Part of a small language model's weights: 4 heads of 32.
Each number is 128 + 32 x the weight over its row's rms, rounded and kept within 0 to 255. Layers, rows and columns count from 0. The size above them is the row's rms in percent of the matrix's.

# layer 4 MLP gate, 384x192, rms 0.0729, rows 337-348, columns 0-191
size [ 99  99  96  93  96 100  96 104 109  98  92  96]
[[171 123 107 113 148 112 140 102 185 184 120 159 135 188 117 120  72 133 130 151  89 160 145 127  79 125  96  71  86 132 129 154 133 145  83 139 139 132 111 184 111 125 105 180 162 115 169 166 137 155 136  90 121 106 138 170 111 181 167 190 134 176 158 150 114 176 131 145 200 117 104 136 124 182 163  86 119 147 102 147 144 118 142  67 135 168 112 156 124 135 103  93 155 165 114 104 130 144 180 176  77 121 128  78 170 130 134 129  79 147 139 142 111  96 113 151  94 159 155 158 134 104 150  76  85 108  85 113 152 102 125 166 177 164 180 155 123 145 130  64 115  84 134  54 114 157  90 102  82 175 102  81 113 187 116 145 181 170  83 115 138 122 106  92 150  19 133 181 111 162  71 176 110  88 137 144 120 103 103 148 135 117 125 122 164 139 106 122 137 113 149 184]
 [146 145 119 126  92 141 187 149 125 134 183 157 188 110 147  88 135 146 149  72 109 145 172 135 120 133 138  69 121 149 146  92 146 139 135 147 101 127 214 104  49 156 118  98  99 135 170  84 143 138 107  78 107 143 172 140 162  98 131 154 138 123 172 118 119 142 160 100 128 162  69  93 111 158 150 168 114 208 116 193 148 103 144  91 124 173 101 132 128 121  94 114 139 138 202 151 186 166 134 179  90 153 121 147 163  91 121 121 132 114 101 135  59  84 107 144 113 164 113 136  68 139 115 154 139  68 139  80 152  39 106 150 133 173 164 181 119 139 109 186  70 137 114  96 165 135 123 138  79 125 140 152 108 180 127 122  62 166 154  63 131 108 155 110 124 116 107 108 126 139  85 171 147 139 194 119 127 117 129  95 125 141 109 196 126 147 161 146 151 151 177 157]
 [124  97 127 123  67  79 123 143 119 133 154 181 144 121 125 160 130 182  61 108  96  97 129 133 161 164 143  87 158  89 143 102 100 120 111 152 144  54 117 152 150  81 171  84  70 140 101 105 105 139 128 107 125 110 154  87 142  88 131  36  94 160 143 115 188 155 170 165 173 117 112 134 159 221 173 139 115 163 132 111 104 127 104 179  88 157 104 104 123  62 137 120 120 135  79 211 111 136 120 122 124 167 152 140 110 164 164 164 129  88 114 100 128 144 115  86 134 108 160 101 128 169 129 173 108 153 145 152 127 118 152  69  88 119 128 141 132 106 117 171  89 142 187 136 117 172 127 153 117 151  73 122 121 151 118 138 176 110 125 149  84 117 133 172 147 110 142 129 131 112 128  52 199  39  94 170 187 160 188 139 138  86  90 132 146  96 127 124  93 116 148  94]
 [160 111 133  58 116  84 180 182 159  82 111  92 151 115 108 120 147 135 138 161 164 130 136  91 146 124 183  63 105 150 143 147  86 140 118 177 142 180 194  69 153 117 101 118 102 129  78 121 122 105 117 131 157 163 133  66 148 110  99  70 129 146 185  67 143 144 108  84  87 104 120 157 102  74 120  95 157 145 138 162 126 124 175  96 155  78  96  49 149 108 124 153 154 129  95 139 114 161 112 148 141 148 139 105 189  54 216 161 157 103 106 103  96 152 100 144 125 197  99  76 132 162  95 145 172 115 131 137 164  83 107 144 126 169  96 160 143 103 155 102 131 101  97 112 187 150  98 122  87 125 202 130 187 134 133 120  91 141 126 127 144 135 152 193 167  79  76 138 146 138 137 146 127 203  95 156 117 142 134 147 143 156 135 105 144 147 165 114 118 105 122 106]
 [ 79 220 105 118 172 103 184  52 100 114 134 157 177 178 134 142  90 134 124 137 134 107 120 110 119  73 154 152  84 152 189 145 123 133 154 100 125 137  92 123 109 131 152 144 129 138 126 127 105  95 119 134 168 122  90 140 130 157 162 127 121 178 160  63 118 120 175  61  99  85 120 152 147 151  73  86 117 125  79 180 158 110  97 119 122 158 143  90 200  99 134 139  91 132 109 149 164 115 130 125  84 111 159 133 183 132 161 152 123 146 230 197 114  69 181 103 134 121 130 113 118 180 132 110 163 139 148 140 114 129 147 171 196 172  93 130 152 131  90  71 169 145 135 121 100 139 124  84 171 122 103 137  99 148 144 136 172 159 137 124 121  93 148  98 183 124 131 144  59 123 113 133 138 114 142 140 113 129 226 137 158 144 132 155 117 146  97 181 106  75  95 183]
 [114 149  95 145 107 107 101  91 138 122 132 203 116 170 136 132 158 138 143 199 124 114 144 113 141 170  76  51 115  98  91 120 113 104 106 115 129 185  89 168 169 113 133 102 180 126 117 134 174 144 121 119 129  95 156  86 150 101 114  69  56 191  79 101 102 143 168 193 134 164 163 145 132 155 169 144 105  98 130  96 133 129 163  35  96 116 137 130 107  92 102  94 124 122 138 116  96  63 126  89 153  93  64  74 133 109 126 130 142 104 127  60  96 133  73 131  60 165 122  94 172 129 143 102 179 127 151 112 164 123 102 139 117 126 135 130 147 119 111 129 112 143 137 105 144  50 110 123 160 147  91 134 130 121 122 120 173 152 106 101 161  89  91 180 141  63 136 111 124 168 144 117 182 142  93 109 185 202 118 119  98 129  76 173 159  86 186 117 171 144 138 122]
 [115  68  86 125 109 128 141 159 147 136 154 143 141 112 159  86 126 110 131 134  90 114 111  83  75  94  99  99 109 109 147  93 101 146 175  91 122 115 128 155 179 188 143  76 149 176 132 161 176 128  81 132  94  96 120 119 164 182 127 134 129  89 156 105 136 105 168 117 172 155 146 141 112 128 142 178 137 140 133 185 171 139 171 143 187 122 112 159  87  97  94 114 139 102 116 161 156 112 134 114 128 130  72 149  89 127 155 142 151 171 130 176 175 121 185 138 162 137 146 111 153 106 161 168  41  86 191 153 154 117  95  86  86 132 170  89  97 123 159 144 144 113  68 106  86  79 157 184 129  37 129 104 112 144 113 158 109  95  80 163 160 113 101 197 168 170 141 123 115 159 171 116 173 169 118 120 142  89 138 150  87 101 139 224 161 114 188  98 133 139 119 115]
 [152 229 117 123  99 116 145 136 157 146 173 143 128 116 184 119 162  74  81 144 186 107 114 117 104 127 124 114 105 116 113 158 122 170 166  47 131  83 117 161 122 117 185 137 166 173 133 115  92 140  89 130 102 125 170 143 106 102 111  80 193 123  97 186  97 146 135 130 131 106 122 162 106 162 128 132 168 128 146 184  97  97 123 126 125  69  86 124 130  44 138 121 113 162 124 141 112 150 107 157 116 134 145 100 161 155 111 117 146 113 110 124  74 178 128 121 106  86 100  61 183  82 127  76 117  67 126 125  86 118 137 122 116 182 133 158 123  67 156 126 114 135 192 128  70 111 164  74 131  99 152 113  90 130 172 145 159 154 108 170 117 167 152 189 141  96  69 118 153  86 138 135 174 175 135 108 202 149 187 124 113 145  75 114 141  97  99 152  84 110 132 169]
 [157 132 152 136 107 148  67 160 166 111 154 119 173 166  75 140 143 164 149 103 116  84 173 109  95 104 116  61 108  40 177 126 107 130 100 105  96 100 164 133 118  90  88 133 104 138 132  87 130 133 163 125  97 116 191  96 161 120 135 152 121  90 165 194 114  72 170 120 122 191 118  83  65 114 133 159 183 127 164 171  86 162 141 175 139 188 144 104 130 165 178 123 156 116 117 122 146 161 132  93 122 163 130 105 101 152 169 149 120  97 188 157  94 116 123 190 152 167  82 144  52 146 118 108 118 143 152 117 136 101  80 127 107 169 171 116 149  90 135 135 146 123 143  93 108 150 146 178 121  81 171 107 106  82 142 101 156 117 115  75  90  76 128 136 117 120  69 142  67 101 144 105 117 144  59 118 117  98 165  84 137 150 105 131 203 135 117 148  89 166 169 102]
 [ 95 164 129 131 117 130  89  85 172 125  82 119  60  87 125 112 106 119 136 106 153 175 143  63 131 118 168  46 105 165  89  98 132  62 162 163 184 107 124 137  97  70 132 152 127 102 170 202 140 175 101  97 119 124  67 154 100 124 122  75 130  67 100 159 109 132 171 161 113 115 128 121 131 134 124  94 147 127 192 103 131 124 107  99 131  73  17 131 132  88  98 123 129  90 161 189  94  95 153 110 115 125  99 160 125 116 100 154 157 140 122  98 146 107  87 173 182 154 139 109 151 109 139 153 112 106 149 197 138 151 121 151  98 126 107 161 148 149  75  96 139 139 158  92 157 100 134  58  92 151  89  71 135 162 151 108  97 138 131 124 136 141 112 218 171 122 113 105 107 121  85 160 173 121 104 114 132 130 128 149 123  86 112 132 135  90 106 161 119 134 112  45]
 [126 124 134  82 177 129 156  76 201 150 134 189 141 182 136 147 149 132 139 137 139 134 134  49 109 137 149 167 163  48 135 117 160 133  94  79 139 165 112 131 103  91 138 155  94 102 126 156 162 160 169 198 168 111  82 147 110 102 183 118 118 136 119 117 138 120 105 118 166 154 173 139 109 150 121  90 119 166 153 108  88 101  65 148 158 121 150 116 106 118 149  94 158  69 166  40 170  94 128  87  77 126 100 111 112 108 107 153 172 156 184 116 109 105 143  84  95 187 144 139 107 137 176 129  62 102  81  77 134  94 163  99 124 112  55 146 109 137 159 128 125  88 167 135  82  64 151 137 101 123 166 123 149  70 135 131  89 165 118 100 146 159 135 191 136 195  93 139 128  82 130 147 108 126 162 139 171 126 156  93  97 156 132  99 157 135 176 136 127 135 176 148]
 [151 150 140 108 164 178  90 135  65 126 213  83 152 136 148 150 108  78 127 160 109 132 176 115 101  93 115 136 173  68 144 135 159 107  90 112 157 145 113 146 121 153 159 116 169 130 166 116 122 125 139 123 161 103 138 128 111 131 132  74 139  65  60 174 155 113  97 189 111 164 167 121  52 160 153 136  95 106 140 136 129 127 202 147  89 108 152 115 107 102 152 115 137 151 122  72 128 129 211 120 127 164 104  71 143  89 110 102  83 102 135  67 149 163 151 127  56  55 176 135 117 139 102 142 134 109 106 122 129  91 129 179 183 182  95  97 177  83  96 108  99 154 190 134 166 115 147  65 160 101 141 138 101  61 142 133 145 122 100 180 134 179 157 122 185 127 127 100 120 150 135 185 108  86 109 162 133 104 122 137 111  75 114 155 144 116 157 132 164 132 110 116]]
# layer 4 MLP up, 384x192, rms 0.0701, rows 337-348, columns 0-191
size [ 99  96  97  97  96 101  91 100 108 100  92  95]
[[125 138 171 124  86 111  89 117 128 212 132  60  92 124 104  72 132  94  58 129 138  43 111 123 183 135  76 127  96 166  14 146 137 157 102 141  80 119 216 144 136  86 129 138 153 170 131 168 138 111  86 138 199 110 103 109 164 160 123 125 157 111 137 165 135  96 103 121 107 160  83 108 127  95 131 173 105  88 154 103 150  95 177  96 119 147  94  95 124  64 149 131 128 171 155 161  86 154 129 112 151 131 170 164 143 129 117 169  89 139 145 120 143 181  90  90 173  83 116 111 126 136 144 154 105 116 154 150  99 119 146 190 106 126  85 110 152 113 100 123 157 127 160 129 147 139 126 144  91 167 151 171 102 123 101  93 167 100 134 157  89 118 115  82 146 163 129 121  86 144 131 135 137 112  38 153 150 126 144 124 176  87 153 105 128 166  59 158 129  96 162  99]
 [173 145  76  84 136  59 128  53 111 182 108 111 165 107 117 193 111 125 119  69  96 162  99 153 160 163 155 135 142 130 136 159 110 143  86 153 112  98  94 131  77 101 131 117 124 100 106 203 158  76 164 130 118 124 166 161 137 168  90 165 135  94  80 129 183 108 206  68 127  82 169  87 113 107 134 135  89 160  87 168  87 107 114 174 125 122  69 100 112 121 155 127 128 213 195 168 160 126 156  73 117 164  86 163 157 162 155 143 145 112 125 139 106  85  98 133 190 152 118 125 139 123 162 135 131 172  74 123 105 170 123 130 117 121  74 134 100 128  90 150 170 166 157 133 138 149  43 148 124 199 118 100 166 138 120 139 112 144 102 112  96  99 106 109 131 180  73 111 124 124 117 152  61 137 131 132 149 103 181 105 143 144 154 121 152 143 131 116 139 146 113 106]
 [118 107 157 128 162 106 121 118  67  97  60 162 100 117 143  86 107 165 131 173 157  60 185 143 153 164 101 184 129 124 127 129 117 142 161 157 149 125 110 109 202 202  95 103  96 124 114 118 117  90 186 208 115 161 160 160 139 124  45 199 150 135 169  68 130 150 116 122 142 102 117  92  93 109 149 205  85 128  97 138 192 116 174 101 146  94 114 168 109 161 104 111  76 102 100  92  91 100 130 158 148 118  92 103  95 117 147 157 105 132 119 132  95  88  72  99 132 184 115 120  65 100 125 105 159 137 157 101 125 121  93 122 149 119 186 150 124 151 160 102 129 105 132 126 119 113 124 176 137 160 109 131 200  70  94 183  77 124 141 125 120 131  94 135 109 125 141 107 126 172 139 108 152 191 138 106  64 140  74 140 109 167 107  84 106 147 130 145 148  91 113 151]
 [115 185 144 107 115 152 178 190 142 113 167 134 128  81  45 113 115 177 177 152 167 189  82 131 153 125  89 144 157 103 103 117 140 155 141  81 171 116  93 195 154 147 153 120 140 128 113 163  94 118  82 109 130 147 128 105 132 128  86 131 169  57 108 137 131 150 138 117  95  92 176 157 143 162 134 124 116 150 127 172  96  92 101  98 113  83 128 164 106 134 126 185 129 116  92 158 127  73  90  39  91 158 175 160 136  77 137 107 179 126 112 132  96 143 116 135  96 108 160 181 143 126 143  88  71 122  72  92 115 138 123 113 113  79 164 106 122 154 148 206 159 121 153  84 104  40 153 159  87 142 122 123 128 151 140 100 111 209  94 101  93  83 102  87 102 132 144 101 110 118  88 151 152 109 107 119 119 137  69 108 100  82 143  96 112  72 143 169 136 125 155 160]
 [146 176 168 127 141 146 117 154 136 114 221  89  97 165 171 191  98  76 149 144 105  94 119 137 165  94 167 103 150  90 140 146 163 128 130 111 134 163 128 122 124 105 169 134 140 136 116 144 114 126 129 120 123 174  91 108 161 145  84 169 140  91 141 182 112 147  70 145 122 138  67 184 145 141  89 184 163 120 149 122 148  92 100 105 140  50 152 189 130 142 125 114 106 104 115 107 119 131 124 107 138 118 150 119 211 120 146  65 142 184 139 109  80 172 137  91 108 125 119 181 102  79 149 199  59 120  79 125 146 107 142 168 124 134 148  82 115 175 164 142 143 128  87 167 205 163  89 124 187 147 149 188 150  98  93  98 153 121 164 126 175  85 128  96 179  70 125 142 116 175 129 127 158 122 134 149 108  84 140 109 183 132 179 117 162 136 118 175 151 101 169 154]
 [145 170 163  88  61 132 131  90 127 114 186 126  89 136 119 132 164 157 172 124 175 192 156 152  66  95 113 177  90 108 127 138 188 169 119  96 135 124  30 127  86  96 147 179 144 124 148  75 162 120 134 150 129 109 101 142 125 111 122 185 133 129 142 136 146 148 129 101 165 157 195 122 149 165 145  65  79 206 122 174 104  69  92  76 114 107 141 161 135 116 141  94 135  72 124  68 108 115  98  93 119  99 197 145 189 136 151  90 139 107 129  82  76 120 142 134 137 174 165 182 188  91 116  86  93 118 108  99 125 104 130 155 157 159 117 104 108 168 130 127 104 149 160 138 107 118 132 148 125  80 146 129  95 137 185 108 163  88  95 163  98 116 123 130 128 108  91 113 138 129 135 173 141  89 168  81 100 157 145  74 148 147  99 110 121 158  66 124 173 120 147 167]
 [136 121  97  43 143 147 153  93 121 192 157  94 138 150 111 101 170 118  95 117 101 104 155  40 156 134 156 105 121 154 174 107 151 128  96 118 126 123 160 166 128 134  77 144 120 205 119 104  78 185  72 101 182 145 154 161 195 139 156 171 177 144 135 135 114 104 194 135 103 144 189 107 174 159 126  96 160 156 154  97 160 173 115 110 153  67  78 152 137 137 136 123 134 165 148 133 113 177 156 166 132 143 125  85 171  73 112 129 167 194 122 136 104  85 117 135 116 141 129 153 207 105 121 126 120  90 144 116 149  79 119  98 156  98  65  93 151  79 149 115 121 154  95 124 114 136 100 163 131  91 153 144 126 140  99 143 162 120 105  86 148 121 163 161 150 146  70  53 137  80  44 153  98 146 162 164 159 182 142 151 138 143 148 115 102 132  93 107 149 134 112 141]
 [ 95  91 129 151 125 172 153 146 119 115 138 139 107 105 103 110 102 129 136 178 109 151 122  59  84 132 119 116  84 100  63 182 154 109 114  91 186 199 128 151  70 132  85 151  93 141 136  61  66 128  98  80 106 144 119 133 129 152 104 212 164 151 126 101 123 120 172 137 101 151  82 145 157 121  91  63 112 114 152 149 142 141 153 119  93 121  87  89 133 170  92 126 162 140  78  93 160 158 110 146 145 196 162  94 145  91 158  84 137 148 142 145 129 173  81 143 139 105 170  70 175  86 117  32 159 173 172 108 136 103 129 128 170 113 118  97  96  99  91 128 131 141 166  96  94  78  99 114 149 138  83 162 163 133 155 100 127 109  95  91 145 107  84 141 111 124 132  69 114 152 169 106 163 128 148 136 141 159  62  98 123 214 136 118 110 156 154  93 132 140  96  96]
 [101 120 112 132  81 164 155 123 194 144 148  76 109 141 151  85 143 108 192 181 179 180 148  67  61 128 141 115 147 150 153 106 126  93  71 139 114 147 135 192 166 126 118 135 138 110 152 145  39 135 138 116 146 103 150 125 116  62  94 103 128 174 150 178 121 191 132 108 145 160  97 127 162 119  74 143 123 111 107  87 175 130 118 105 142 142 147 101 164  79 118 159 199 166 139 111 113 108 124 100 124 141 109 127 104  80 103 148  80 115 137  64 156 108 104 100 133 157 102  81  99 167 154 162 100 139 161 139 125 119 113 123 171 152 167 119 143 102  94 131 130 113 127 121 192 128 139 143 135 132 134 118 148  90 117 156 103 130  79  96 160 119  95 175 178 150 139 168 146 198 110 147 137 153 204 165 157 188 114 166 145  75 202 139 118  81 116 129  89  74 196 176]
 [166 110 189 111 170  88 150  85 139 117  95  86 147 123 104 146 123 105  80 104 114 124 173 150 136  90 145 147  98 100 129  98  40  94 145 181 138 118 169 137 138 111 128 166  56  99 137 123 112 119  97 148 147  71 190 141 149 109 145 155 191 106 122 200  89 147 127 124  48 124 121  87 115 153 134 138 118 143 107 167  99  76 123  66 166 160 139 137 136 107 107 106 186 193  88 111 105 135 135  97 113 140 142  91 139 193 176  87 104 121 145  93 190 121  89 149 115 150 180 137 192  79 139 132  85 160  91 162 138 115 105 123 152 156 118 133 125 178 133 145 164 111 100  80 101 154 123 165 111 144 166 160 111 146 169 120  73 139 157 142 166 123  65  80 120 142 125 111 152 116 162 121 113  76  78 117 165 117 180 167 150 191 100  90 165 110 135 108 122 183 168 102]
 [ 92 128 146 118 111 135  91  86 154  69 170 176 148 176  93 108 155 127 170 101 139 117 126 156 192 102 147 152 118 191 141 141 104 112 140 123 175  62 123 149 152  93  78 178 131 119  97 140 145 102 124 125  97 164 125  68 169 144 130 117  77 139 148 129  79  76 139  91  94 142 134 176 133 117 168 143  93 111 170  98 155 127 139 133 165 103 127 131 170 127 160  96 146  88 109 135 111  64 116  33 124 141 100 114  85 128 148  99 129 174  89 136 132 165  76 118 106 140 201 159  94 119 149 162 168  97 144 106 111 165  86 135  97 118 218 156 127 105 139 138  58 167 195 144 103 132 173 157 124 106 102  90 149 138  93 123 142 136 156 118 143 169 187 146 136 151  81 104  99 141 116 101 144 125 149 127 151 102  81  59 160 161 103 122 153 113 134 170 117  24  98  99]
 [131 127 174 109  75 143 123 143 179 103 115 126 142 144  76 137 137 126 109  99 106 152 124 128 156 140 138 113 180 176 130 110 162 198 136 132 134 122 148  75 129 131  80 122 112 126 108 165 190 119 112 113 147 128 144 128 150 103 195 142 218 169 105 158  88 109 179  98  62 108 112 133 158 135  92 149 166 115 180 120  89 127  77 139  94 153  70 119 126  77 166 124 156 135 126 180 163 188 146 119 108  92 128 176 186 143 141 133 203 142 141 149 113  40 109 180 166 155 183 211  76 135 132  90 144 135 129  98 124 110 124  78 111 126 159 135 128 134 156 150 188 122  96  62 131 121 120  89  88 159 105 144 113 118 146  98 115 184 129  99 129 101 161 117  83 106  77 205 164 117 146 144 155 124  92 156 137 174 157  97 162 179 143 131 131 166 101 175 123 162 115 119]]
# layer 4 MLP down (transposed), 384x192, rms 0.0919, rows 337-348, columns 0-191
size [101  95  95  97  99  99  92 103 109 102  95  98]
[[116 142 107 104 131 114 131 144 133  95 168 145 130 149  94 137 105 178  81 135 144 105 110 118  70 146  55  97 107 129 173 181 131 136 139 129 168 131  87 126  94 111 142 140 134 115 213 104 142 128 131 138 100 123 121 102 104  78  75 155 126 105  97 193 116 142 127 123 255 125 143 152  52 130 143 171 144 102 128 145  85 175 190 103 132  85 139  50 178 143 192 130 120 143 144  80  87 132 133 180 123  92 111 146 158 106 168 105 149  80 149 139 121 109 187 166 135 159 135 116 130 113 162 143  99 141 156 119  75 162 111 156 123 121 103 153  77  85  85 166 118 129 156 133  83 194 105 105 118 163 150 102  93  67 144 118 143 151 131 123 158 153 168 147 120 125 127 105 101 123 185  90 145 101 168  10 121 130 114 150 125 122 108 132 122 126  82 114 135 183 119 137]
 [131 137 179 128 141 169 130  68 124 168  92  89 157 123 156 138  66 145 178 139 114  90 111 173 122 174 165 150 127 158  98 172 145 161 171 150 112  94 121 170 151  85 185 193 186 186  72 133 125 130 109 119 169 117 185  99 135  89  74 148 163 100 158 133 163  92 127 137 137 123 112 146 169 108 133 122 149 113 181 136  78 173 153  88 153 127  98 176 129 167 164 124 150 116 105  88 116  83 160 110 165 124 150  66 159 100 124 160  89 206 143 112  90 154 150  80 104 136 157 127 132 103 148 132 128 107 135 170 133 176 119 172 116 108 183 116 130 107  40  93 107 111 104 143 155 149 110  69 197 103 152 123 145 172 202  80 129 130 100 135 192 195 140  91 139 112 107 103 119 161 163 149 184 130 157 100 134  96 147 130 137 159  71 144 134 138 104 103 111 142 115 137]
 [140 146 135 127 147 178 144 134 117 146 171  95 146 144 107 110 138 111 138 131 144 228  92 140 127 122  99 146 134 179 147 141 216 122 111 131 128 187 183  94 121 122 110 113 144 150 152 119 110 163  90  71 165 174 124 184 117 142 160 162 142 118 124 146 117 157 125 102  59 154 104 131 126  71  77  73  69 107 139 114  78 160 112 135 118 190 159 166 173 175 106  88 145 104 164  85 156 150 123  74  64 139 123 165 163  97 154  65 132 166 197 185 137 120 172 145  72  98  80 118 112 102  91  94 175 143 101  96  96  76 114  94 110 167 118 135 147 180  93 139 131 159 109 130 124  82 116 118 131  95  87 226 153 103 123 123 108 108 131  99 143  95 166 137 150 160 149 131 116 144 132 149 167 105 123 163 100  91 136 156 164 161  95 124 100 177  85 166 125 102 157 106]
 [147 120 126 196 157 180  95  47  81 108 142 110 106 105 173 145 131 117  94 120 102 117 128 152 133  78 152 157 120 184 127 127 115 129 144 109  44  74 141 121 123 124 104 148 113 139 180 133 158 156  87 100 120 160 119 186 137 139 134 149  98 153  83 144  79 131  89 164 126 131  87  94  93 162  86 103  59 164  88  92 129 109  76 128 166 131 147  71 116  81 164 143 139  76  90 108 128 102 170 114 145 173 173 116 181 117 135 137 116 183 106  57 167 142 144 127 147 189 112 112 149 178  95 128 114 177 139 128  70 140 172 153 125 132 149  76 137 142  76 108 151 114 109 121  86 120 153  85 178 113 167  95 154 180  81 114  96 164 179  77 142 153 134  97 112 105 123 133 126 127 113 189  87 122 158 163 185 137 124 109 135 160 104 166  90 115  85 134 170 128  83 186]
 [147 151 109 114  27 155  75 180 114 111 156 186  97 132 173 120 158 172  96  98 115 121 157  85 119 108  82 129 171 120 127 127 168 121 150 105 114 199 125 171 141 148 175 150  91  89 120 102  69  97  93 115 110  86 139  75 113 185  97 129 195  85 126 145 114 131 133 173  81 114  98 191 166  96 150 108 124 133 117  78 132 120 144 162 102 129 127 143  78 116 112  74  99 101  64 154 106  69 114 104 123  95 153 127 125 131 173 153 147 205 144 121 120 127  97 203 149 128 122 146 129 107 137 179  39 120 105 182 149  95 183 116 108 134 158 119 159 167 128 142 178 120 105 187 189 102 114 144 123 111 100 133  95 103 150 133 153 111 127 110 125 143 115 124 139 134 132 112 135 140  81 106 157 193 148 114 138 163 135  92 121 116 190  71 170 128 133 125 150 179 159 179]
 [ 44 136 124 127 107 147 124 117 147 104 141 124 124 172 156  58 164 111 139 155 101 162 133 115 153 101  97  86 157 104 104  99 123 140 164 138  84 137  57 143 153 114 153 165 157 188  91 160 251  91 143  67 141 148  92  88 159 112 134  41 119 142 140 110 144 121 126 126 116 132  69 134  91 138 105 140  91 164 100 162 134 157 148 170 103 121 165 138  97 144 120 128 147  90 115 126 104 121 135 118 176  99 161 179  99 101 108  98 149 102 133  91 115 129  95 156  77 144 124 120 160 156 107 171 115  70 141  79  68 106 119 158 148 159 187 124 140 149 128 125 124 119 179 116 147 111 162 126 135 118  98  96 161 122 133 142 130 135 123 151  17 108 117 138 127 120 106 145  42 167 152  61 176 118  93 112 145 145 156  56 109 157 125 123 151 100 166  80 147 180  85 137]
 [ 88 103 111 156 150 152 126 125 116  52  99 168 121 129 143 126  98  84 129  99 110 102 111 186 168 127 142  85  86 108  91 147  98 143 101 168 161  82 125 116 159 102 182 109 107 143  98 151 182  79 169 122  85  69 128  90 116 132 117  78  90 140 150  74  92 129 121 102 228 103  64 146 144  93  97 113 173  99 151 149  96 139 121 134 114 132  70  73 106 113 117 154 143 108 167 107 149  97  91  91 130 151 103 101  80 128 114 182 166  35 126 146 139 125 104 168 120 121 139  74  37 141 148 177 128 114 117 154 109 180 115  63  81 117 199 168 130 169 164  68 105  89 157 127 112 111 114 110 116 142 134 125  95 122 161 107 152 123 144 140 101  80 134 126 161 110 214 163 137 178 149 147 130 135  61 127  99 115 128 155 113 110 118  98 112 125 153 140 127 121 112 154]
 [127 127 156 150 113 129 130 141 141  95 180 169  89 107 103 111 141 174 148  90 101 197 138 127 110 129  86 136 119 136 107 142 161 114 149 129 120 160 139 151 130  83  81  59 157 136 153 102 174 120 120 112 134 130  76 114 109 127 129 239 124 124 176  62 129 109 169 111 255 136  76 120 152  84 116 131 119  81 158 170  71 135  89 141 148 155 149 138 101 179 160  87 146 113  83 125 144  76 130 112 152 130  92  98 101 123 139 192 157  70 137 140 136 147 106 132  92 136 101 123  40 110 117 133 149 112 158 114 105 124  98 141 130 130 117 152 133  96  74 157 163 119  92 145 119  39 149 152 118 175 115 156 174 125 110 118 124  88 150 157  98  77  98  76 143 132 142 120 157 125 161 102 160 135 161 183  94  74 128  65 114 163 124 108 131 113 140 121 142  90 114 155]
 [160 100  91 130 133 138  54 140 171 184 149 122  87 117 152 119 137 111 131 127 127 154 157  97 151 122  82 154 174 126 122  89 164 161 124 115 141 125 118 137 194 120 128 120 116 141 102  95 156 165 216 113 113 115 132  89  93 108 124 119 120  83 151 144 108 111 133 138 123 109 105 132 125 128 140  92 176 127 219 110 154 145 196 156  85 119 138  93 115 138 123 148 121 162 147 208 176 169 162 128 137  95 160 112 173 174 141 125 182  67 149 116 164 158 133 158 165 186 167 112 137 133  89 136  91 177 139  89 131 109 171 115 154 130 135 167 106  81 132  91 199 152  97 135 166  90 121 156 127  67 139 187  99  85 119 153 178 129  96 128  70 150 144 157 105 112  55 131 124 198 133 167 153  97 121  99 128 164 188  78 147 175 161 205 126 164  91 141 162 104 104 104]
 [127  99 140  84  88 121 220 154 154 140 154 137 102 100 165 126 109  38 160 128  62  92  52  98 123  90  94 114 143 165  61 134 123 170 146 145 136 162  98 157 150 134  65 132 104 115 154 125 122  99 150 123 142 116 106 119  58 157 121 120 111 145 161 140 127  76  93 143 214 107 112 129 172 116  85 105 157  85 130 118  73 141 121 101 133 141 108  90  72  57 109 165 128 111 135 128 136 112 123  90 153  85  80 107 146 124 141 158 164 166 170  99 103 117 101 153 160 174  94 101  54 136 175 141 123 154 119 168  38 151  87 143  58  85 144 147 179  94 121  78 161 152 128 152 103  74 151 141 124 116 135 100 161 114 113 116 168 107  97 115 131 104 132 182  93 139 115 132 116 165  98  99 152 179 145 184  86 152  76 134 105 151 137 137 116 106 126 132 127 114  97 121]
 [128 164 150 155 130 140 121 119 121  86 150 106 145 154  57 138 136 113 164 139 161  77 161 183 103 142  97  95 165 153 143 167 162 170 171 130 225 128  70 143 162 160 151 143 173  92 120 127 156 151 116 126 134 118 120 116  77 141 112 123 174  85 134 132 127 135 173 120 145 130 179  90 126 122 142 149 131  99 139 221 169 127 179 155 133  84 166 120 117 157 207 111  98 129 114 146  98  88 116 107  89 148 124 179 180 120 148  99  86  62 114 117  89 115 109 138  99 113 112 131 148 126 167 148 158 126  92 153 178 117  87 176 139 146 168 160 213 136 139 108  84 165 121 190 164 189 121 119 168 127  71 145 151  58 112 130 124 121 129 151 107 149 176  87 122 146 134 156  83 149  97 144 155 142 103 158 122 117 106  68 137 171 186 121 123  85 112 103 129 120  72  51]
 [131 132 183 113 157  89 159 121 116 117 194  82 141 134 117 109 165 178  72 163 168 101  86 157  83 140 177 160 161 110 163 139 196 144 129 125 174 149 125 130 141 184 108 150 138 165 124 142 169 141 134 109 171  97 175 120 114 110 152  86 174  71 122 199 166 123 130 131  76 115 169 160 131 127 133 141 126  99 206 215  66 127 132  96  99  87 139 147 140 148 166  92 155 146 127  98 156 122 153 125  97 108 169  80 178  88  99  44 127 117 138 171 144 131 176 166 122 144 159 132 115 147 156 130 124 138 106 117 169  63 151  92 101 134 108  87 111 120 130 142 171 150 166 110 148 136 104 116 168 109 131 134  88 152 116 134 151 218  99  68 138  64 125 124 133 155 107  78 113 111 133 140  94 132 118 148 151 194 154  95 164 124 181 156 145 107 191 179 138 160 125 138]]